python train.py --num_hidden_layers=14 --hidden_size=96 --num_attention_heads=3 --num_key_value_heads=3 --head_dim=32 --intermediate_size=256 --vocab_size=4096 --hidden_act="reglu" --norm="rmsnorm" --norm_place="pre" --norm_eps=1e-05 --positions="rope" --rope_theta=10000.0 --rope_fraction=1.0 --qk_norm=true --attn_scale=0.359 --bias="none" --tie_word_embeddings=false --parallel_block=false --init="normal" --init_std_qkv=0.051 --init_std_o=0.0 --init_std_up=0.051 --init_std_down=0.0 --optimizer="muon_variant" --learning_rate=0.0105 --lr_mult_o=3.0 --lr_mult_down=0.7 --lr_head=0.00731 --max_grad_norm=1.0 --warmup_steps=44 --schedule="cos" --final_lr_fraction=0.0 --batch_tokens=[16384, 32768, 49152] --max_seq_len=128 --doc_mask=true --train_tokens=150300000 --max_steps=4988 --dataset="wikipedia_en"
Each number is 128 + 32 x the weight over its row's rms, rounded and kept within 0 to 255. Layers, rows and columns count from 0. Numbers have three digits each. The size before them is the row's rms in percent of the matrix's.

# q: layer 9 attention query, 96x96, rms 0.121, rows 34-63, columns 0-47
# k: layer 9 attention key, 96x96, rms 0.123, rows 34-63, columns 0-47
# v: layer 9 attention value, 96x96, rms 0.092, rows 32-61, columns 0-47
# o: layer 9 attention output (transposed), 96x96, rms 0.244, rows 32-61, columns 0-47
q34 073:177082129083166141144110113119157084164165106095086122094100140127117115085135117091151111084107115179105146070152153121121101184120098141162125
k34 095:076101141133172086151115099159127152091166136122124171143143130149084089098145186131142123143170097130119139108142192081084117066155117131070106
q35 101:157124158142173144163127089124139100159165122103158186102102110189114098130165085106106076137108059182158139087157152085113115112086125165129134
k35 087:113103068165112179103076109153128122169142072199153175164115099157088175142102126171137155160176151163163127109101090087137124129089094141121152
q36 091:144161111139139113125096176158120137158175129169124189128058170109052081209113131157148147082092108162168131128163091167105134120117132155133116
k36 096:130148102182124123133073184140111166153185116174097104148084171151114086140109157155134127114140140162112078132084063117094106104119117107175159
q37 114:132072115101167133106158175163088153118161130092136126155115128074192122115074146103117144100083151140091074220093082090148126161148148095092157
k37 095:075085130058093116068119109141101166116115175203122032097110134140119079133081140115124130163126164117157112131110160119119150153121173082116135
q38 101:110091132128095121146201120133143059129135117143098061167143147093175111096145112131153162109158131133127150127087124115133106173202140060139114
k38 089:089085179138105125126111155108118198138130139064113128169101148064168127160088121117069115116148145092125119138122137133085146141164154176057156
q39 098:101104116073077109115159112153128155099115168102083112133158098074067119126195093097087197128137123141066191123107086092150110076125143166090140
k39 107:157155075136132119182153125086134192122131174119114133051170083081145144109138088132131094120155102120072097096159151123115118136111107130184085
q40 099:090118089107130079163098127085139147155084162124051125104104096133190087163135191175089149126167114137119145067116126127115141100122092167139128
k40 099:163180101110102133115135165106168147131148129124205148095173136129139156106174104190136101077099136079079163146099132175114170055088089123095089
q41 125:109108140124156086107133132146100151116132187076148125117121130079153160090163134106170098151161128107081126143082155060119127107104084172185082
k41 089:169113124195155132139143114111124109194145167106158106070117111159207104152100135086167109093121073101174168149127100121147125129195132098140100
q42 147:097104151133103109120156185093082121127156142146115130155101107093055151169120108174139157077113128133086124128099109203074150155092199081114105
k42 097:134091166162109128086112143151113134076058127141153090143145120116159098149096153096118091130123154202113158180163112135181170175142139108090163
q43 095:112126142128093114191143123178096102073150091139095084113148144147105094097131169123098197153116109119136119151097186160124152166049160167088155
k43 107:135093125125148169081160161122120143173124107114161172125154078128134173159127141190108169124096072146151146137151092177176215159202120148090088
q44 112:118121143094189126120162055061129073057107110128165184147112155099207104152161133108186154149136094128166120166171114097112129160142112082123091
k44 087:126120150104143186105037139098143156145094158111032149124115149092130177170129193160119133134103147144107100139138144119122135070103075096165123
q45 123:119141085145075137118139142141077125100089083181108099115116098113095162193144076166151191070134100146132126144141079156111090105117118137116136
k45 105:117189178115149144116082113095145135108150147095156129117140089183108185102093154187138140108145145087188176124125164191139154091137140128117138
q46 098:221120134134165106157126041113160135154115155049197101171157095143119101108152130112134126178144114091131161142144142130097094156133172127110085
k46 092:149155174128096099120175153161134176145163123115121105104122087149089068120072117110157159072126159099155167130092117167142123077100099106132095
q47 112:145052122167124100122159143110133130124156121106151114117155206157148115075163060158078146118106067179086151107136113108137188137120142041117136
k47 107:122175166112087154198108106208150113198118108109146127110129090153119133205198156133155158123082134129204047143078128083148113133144152141120102
q48 082:203166168080123129195099081101110094089119158107108153080093188060202084099100128144124143112115114197148111126166136111114115134184103179201129
k48 095:127089049149090090097153131143114132115045127101149158138145125108138123158164134106164055174118146117114119170127214081125128089166114139086111
q49 080:158146138131115090169160112136128121055077141116119117102061145027145113131151128116105155147131132125118073163122116110146154153174095152155149
k49 087:145122165149086112126116098113129182109051168142165129147181146105101158158113112069104068134064121113090145178157129062165119106134124102070093
q50 091:057092089098128170075162143147133117188121089126138103091153133127060156128119156112096112144087146113115061085080116183136117143112125086124068
k50 113:180106176090218126163125119192122094117216126121052143168093114175087122093146145113104169132127125113159106072141097155131085159135099164141135
q51 085:084142109141153142138092163096137115111191115207171132055126140200078095179167103194127135080141119072107081070136107122129144073105137149125118
k51 107:127189091072161175116126114124143147104217121099078169126147113162061085137127143150181166110090152145105133089144068170127100118089147180104119
q52 092:103130121150159096137095128126124123139143109126130136176155109103058132108124148191109143131079157135153128145121110233127113119163165104105147
k52 095:151133159138116135107152188135132126197207130128067145134099103120054084136149171146156134101084157176102139118092079122118070177122093075176128
q53 116:102158108173152169115128178096112135151142145204115122142143139096090099155095115069144121108140128159094079159095115088051118134165127126118147
k53 086:109192075148118094143119125094166107144087102111136097080128119083139125113091131049155087159158115120115075158094169104132119120112123098174121
q54 102:137131174120106125093188113136111129133094170114082078142124164115136143116065143093121157139124145122105180152160106160130156146215117101112142
k54 138:080091142119099184065126100125100148085064148131127100107140132096147160110077116116099185098117145138117143171154117179120157103171187101138162
q55 114:129096147186180126202142097190131111115110161158115126095181120138101110126150113163138121186119013077175093129129152081109136176135084112169101
k55 098:194152137170153110096069099113140130145125000087131098135069098191096112135137141127141149177139193150139169084137109098101120119084104144147140
q56 098:102129106152118144108118148116113089100125111095144137123142144144055124173166115202147157103087080142206145143119167098145011161077130097138144
k56 101:130141094128167180104141154124192145144105194091168179108100096074107096130154108105153153145174140121126116133189165145127084113163158165160113
q57 103:135127148114148100147144164156107106157172139137111122048088144124162132126149144142080106144103159111130128202096174128127127161128128142166100
k57 098:124109100145150057117132093186140141055112137202136145116128124170173127141103140150112085174169104169135117078088097035123130112122160162195113
q58 105:124137126150098173134132170130114126183143145137131145155138161167136115162046114124175102084078176100161175122126125193065111105084134130183143
k58 108:198105209137151069131133152141120099132100159118080118104098162096088060136189084138088148131142135070169096125073125152118148148109134130130089
q59 113:127125092166161084118077118113107151113152073167198085122117116122096118129120149079113143098133060144125114140162145105123148163127156168123140
k59 102:081154071164123129106169106122195140056145155166100138121106142096158120151145094127135104147165137135144127156090077120122097139098088105156084
q60 103:173171122144094148129152109186161126176118141144113128149077098139191151104135094110145160160102138043135175144141082185185093127148113085125144
k60 117:126176145108125137166141137081144164076127127165101164141197096062123088092131113127088100139162115129099126156096112117127165107180161159133144
q61 096:129102148113133165190136151140150127111108141038142092125106061040149080111155150140130199091133116139157186144103168110121106077093125162113122
k61 094:122163138071166138112106180143147158151160140209105162132146157077140157064066073111152112138126152143156099182089155177137073093138140173123154
q62 107:120130116097160093175193148157153117106123137181187131129115099134146121120151092079175083197055140146145174143107094094103106098121108077174132
k62 105:187190156104154155112153130169111135122123120088179117111123101077126206120124134158121183119168172106144139177147090087125132122151180069148181
q63 106:145107174107168134076198075158163154136118143144129071121150116095161134098135146143165136080148107101089093182140074139137148175098140070168122
k63 100:137122097155130051167097168159194090103155097078106139151154173134111096162162073109069140098099120128143131080119161096159114143104152136109090
v32 106:103087060135088097092096148157114125064128124104138165101126150128090127114151114096136167100134156116121153127093127116102151055121089086119145
o32 111:157083139196167156068093135128112108106096066126171126155138160184115080147131134155193119145103125138167127117112143123150127089109101066158183
v33 134:126167156186145184121152160141163105166121164156048114147128143086107088156086100077180157170133099185147106129110168038161147165128126113136121
o33 128:095116149112169088106104163131156137117153169135127122150184177108176088104105121105100106162130188143110112130119183114131139047174117144123160
v34 101:132187106106098118115099136049123098134127141148191152094169113097121154122085098098124108124130163122146148104146146098143138167143158128191112
o34 105:147166122149127157155138117100074078109224164120170112081137096113109160051157094130073088114090147118144088159108119068141199151152094116117135
v35 098:101096172141155122139098174123162085167162113190088138110123167084170193121156133170130132133191129148096176106149183117078092164191175134117126
o35 105:113136095109138105085171170113162136117203134108118098149119170095125140142118141135112162149159173112128155142133081094081091166148107140162126
v36 098:140080168051152106195130165100129122113132103156091128103071144162075137107158117122061140122135109107101138147109127113085132123142050178120163
o36 100:104110072095136191165080178124120145096184146157085171116124106116118132118149184098066118146161071142110150086184137150107161158139127115141129
v37 099:194151112070142161110140055115149150104146161112111166132170141179109164118119061099174140161095124123130177134107185158131174110122105152088119
o37 098:119127154094144158136099126155094118150087144166157141103181169159086113031129104129116184078081094140146131139136211151090171177115148120107145
v38 120:163091072082139132098127181145134119087130054084150132148119133141187132106118086154167089065105184138115139129129133106177143082115123095091159
o38 102:153093129131117175103129169145116202068092104136128145122140152126119095155114087123176059104072170122092170069139106111085163137087124110151177
v39 099:098103075155067143138135094129174163127121123098148100134156110080153162140115136127118087156094095190222127116115072132157152189188112170097164
o39 097:175102168104160098089136113114145111093141156111140116160132053162096113149072147123125136249079115178181128116083144152151149163116155137122189
v40 120:087173203110174180131142160121146089172141107091147119096150141143145107133115102117105136078131136129111147188193135105075166131132103175130135
o40 118:140089125124167160167143144077131087126173076113142138194155101164151214067103104140097136076134120067136133137156125145120155197133122148097105
v41 123:190130151162095063107091086159102101110139125077157098167169066127131166095172112103106113083085107106155179110104059145094084108118124093139142
o41 118:168203175164090162150134097121137074167086095126140160139118108138098144182141130130149103158126107132145151097106170139131131125169151084160124
v42 114:123099150135157117099154123133176086145154159117136181144117142188134140076118142144057158140135186105162172124174133138086167100151146103163144
o42 116:097163131151119135114142096123135100139102124136122132100096133134110141060124052159094115086144123111148199123165145159121082122130154163156138
v43 103:096117121170159129144147128118155160129131083156123164099126138106111079184133148088211085103140126119097150091121150075105149165088150120179138
o43 106:091050051151132131131110074095115181123209085152119187152126180136110121037120167130117130128154136150101157133121078116150134101117136126097154
v44 106:119079131166132123074151157154129146125154179130081113117163129116097129098148078147096151077134097131114086137040180139102126133143128187167118
o44 110:143103145179120103088171145161108106096092149167113072121127135104161111132146132169126138090121149162082134154180196109133166159142176183103104
v45 105:092155145100169114138101205090141174142104172179126117102106129094130061116123129156126144121096101161193137120090093148057138113106118084095060
o45 108:119144132106111101126172181120125141179248131151140101129178139155130087106160136133127091200100116165157154180132170131089128121124185096132106
v46 111:156139168098155079168143101072156116121115200101128058088164102120128144141110155077167133081123137189176164125076126163115100118124132085138163
o46 114:084170169132124094114087152106163098167115160118078132123127105123128200171074137072180089146108150112088110121135111133159097112113088073145144
v47 100:104130123132109111123116137154143103117148104125134095087054159110099104130091194160113155114145176097132125113063148109029105179083111086135120
o47 103:108190087173083073088113189167136170183116091195136102157072153118149136118182188208116137104165147117089131103116112107089107082121103105112141
v48 110:126108128154101146122147111153062191157112114164185097128116125137165217120183153152105126133180147200059129091166125142111148179098119113112149
o48 110:147172077157073148082091086127092116126189142127127086141116100162135138088130202155118153181162141126100159135112110155125108213146101146140097
v49 115:118121060089088206126126164145102080114140105158123094117107118132166142213156125098157097120112072134198162111148096195099174136138118107145192
o49 113:106097086098092170082135114106121133101084103141082136157163073137104150137079129104100099184101131150139102153166222132085144122199157079137173
v50 116:080094117099172138142088144123079109155170113147124116104117124128163095080171160140074140164157077093202157120134164180135120093096137112128204
o50 119:108132107108103150067098081097095153132187121134117121143160066103114195185144155123109134131186103121139149131145141147129142116134108147120104
v51 104:076123117123106153165102178108130149167144157128130106076151172118112095132107132129171115068163123117154198106128107145145151156133113132165071
o51 113:132144089118135179125106126055104116180219158175088121138159145123136099151069105136146079122133122070089132103127113133135124161113145105168165
v52 106:107200108144111096132126128171179120161134135146123121083133169154158123132096121102145069119142211132096132178137163167145116151183127176137166
o52 107:174086156156150071107138147173113128164190127080141197127132163165124119143124153122122121075126130112139097052115119169148128168174139158084170
v53 105:154166180124120104128120139117101131132129094098103152080165107173098130129159195101144065084124124143160064109120174166129102181121164148093164
o53 103:145149176114175101139154079140123171141114134106159118081133096178104138122122202077137121110118140048167122132155117144126132140130164149131091
v54 109:167111174125145138113105121163141133164132078126139129144192126108172123204202155130106163114056127121103108121084137125129084136045116169113119
o54 115:104093096089088156094127105141147129136152086139158087109192130106109104174185139140101138116107153138133057086168104125169157193096170106086133
v55 104:085084167105139103178162151157130101138119101090072159112159146074140130100120103192140147141164137125129175157149070073138080147149133206092136
o55 113:115124110138107084095161123122133100148116095124100109112151092197146116108132137136135141182130152109094247063080053147127141115135128165154121
v56 104:156139129108168123093168054147154105166123103104154149147106135109109112086186111114091104138137126111144093119141149148156067141127137153139126
o56 107:152115139076120075128141097132202098157155141071176158102109130142145128149169039134145190145180129106156165093124143110099056105096161148088149
v57 106:183095089205129160150135106092107149133118097090134126114103052139117166141045134126133135101189172185139125143149136112151133135118110145179155
o57 106:127131123196107084088134151092065202101181175127131156108157089155187123140070160132147153086124100124163131130177117108138106118109095142155142
v58 109:181200114154145135057131131124139111093118165097153157094178114107145095173109093130100113134141136145092132114109122138158148033174148041122159
o58 108:144168131145100123109108165187133110097062148102181113170168115098145170122129113129070098084139160154095129121111143181104151064181107137049155
v59 095:168181147233168147074126116164119130127125142129152149133064088127117081111142082137114139073188170101129183088129097108135098089155136188111058
o59 102:141117093141111132132103132124128115210127146136191116154117133089209135141122043141187112140177164084166174141091092133168172140135124166155062
v60 104:108132138173129126077168156144184135080135122129079191156107101096164128081163212103160156107126109176137157139138103112122181144133095088107157
o60 109:103110116144160143114048113127226062066119077144137122100123116131108105122202174114107113152170129179183142142147138138120166153167069150170185
v61 112:155079110130137156175137096117151163143118116130132125146129086107208170121109095044117121109088119154140099135127128151112077136147078094130070
o61 112:163120120160131199188156109070195123149134104149107169144150096157123139175108049092168151131119126141170124137132207091105049105157135114116143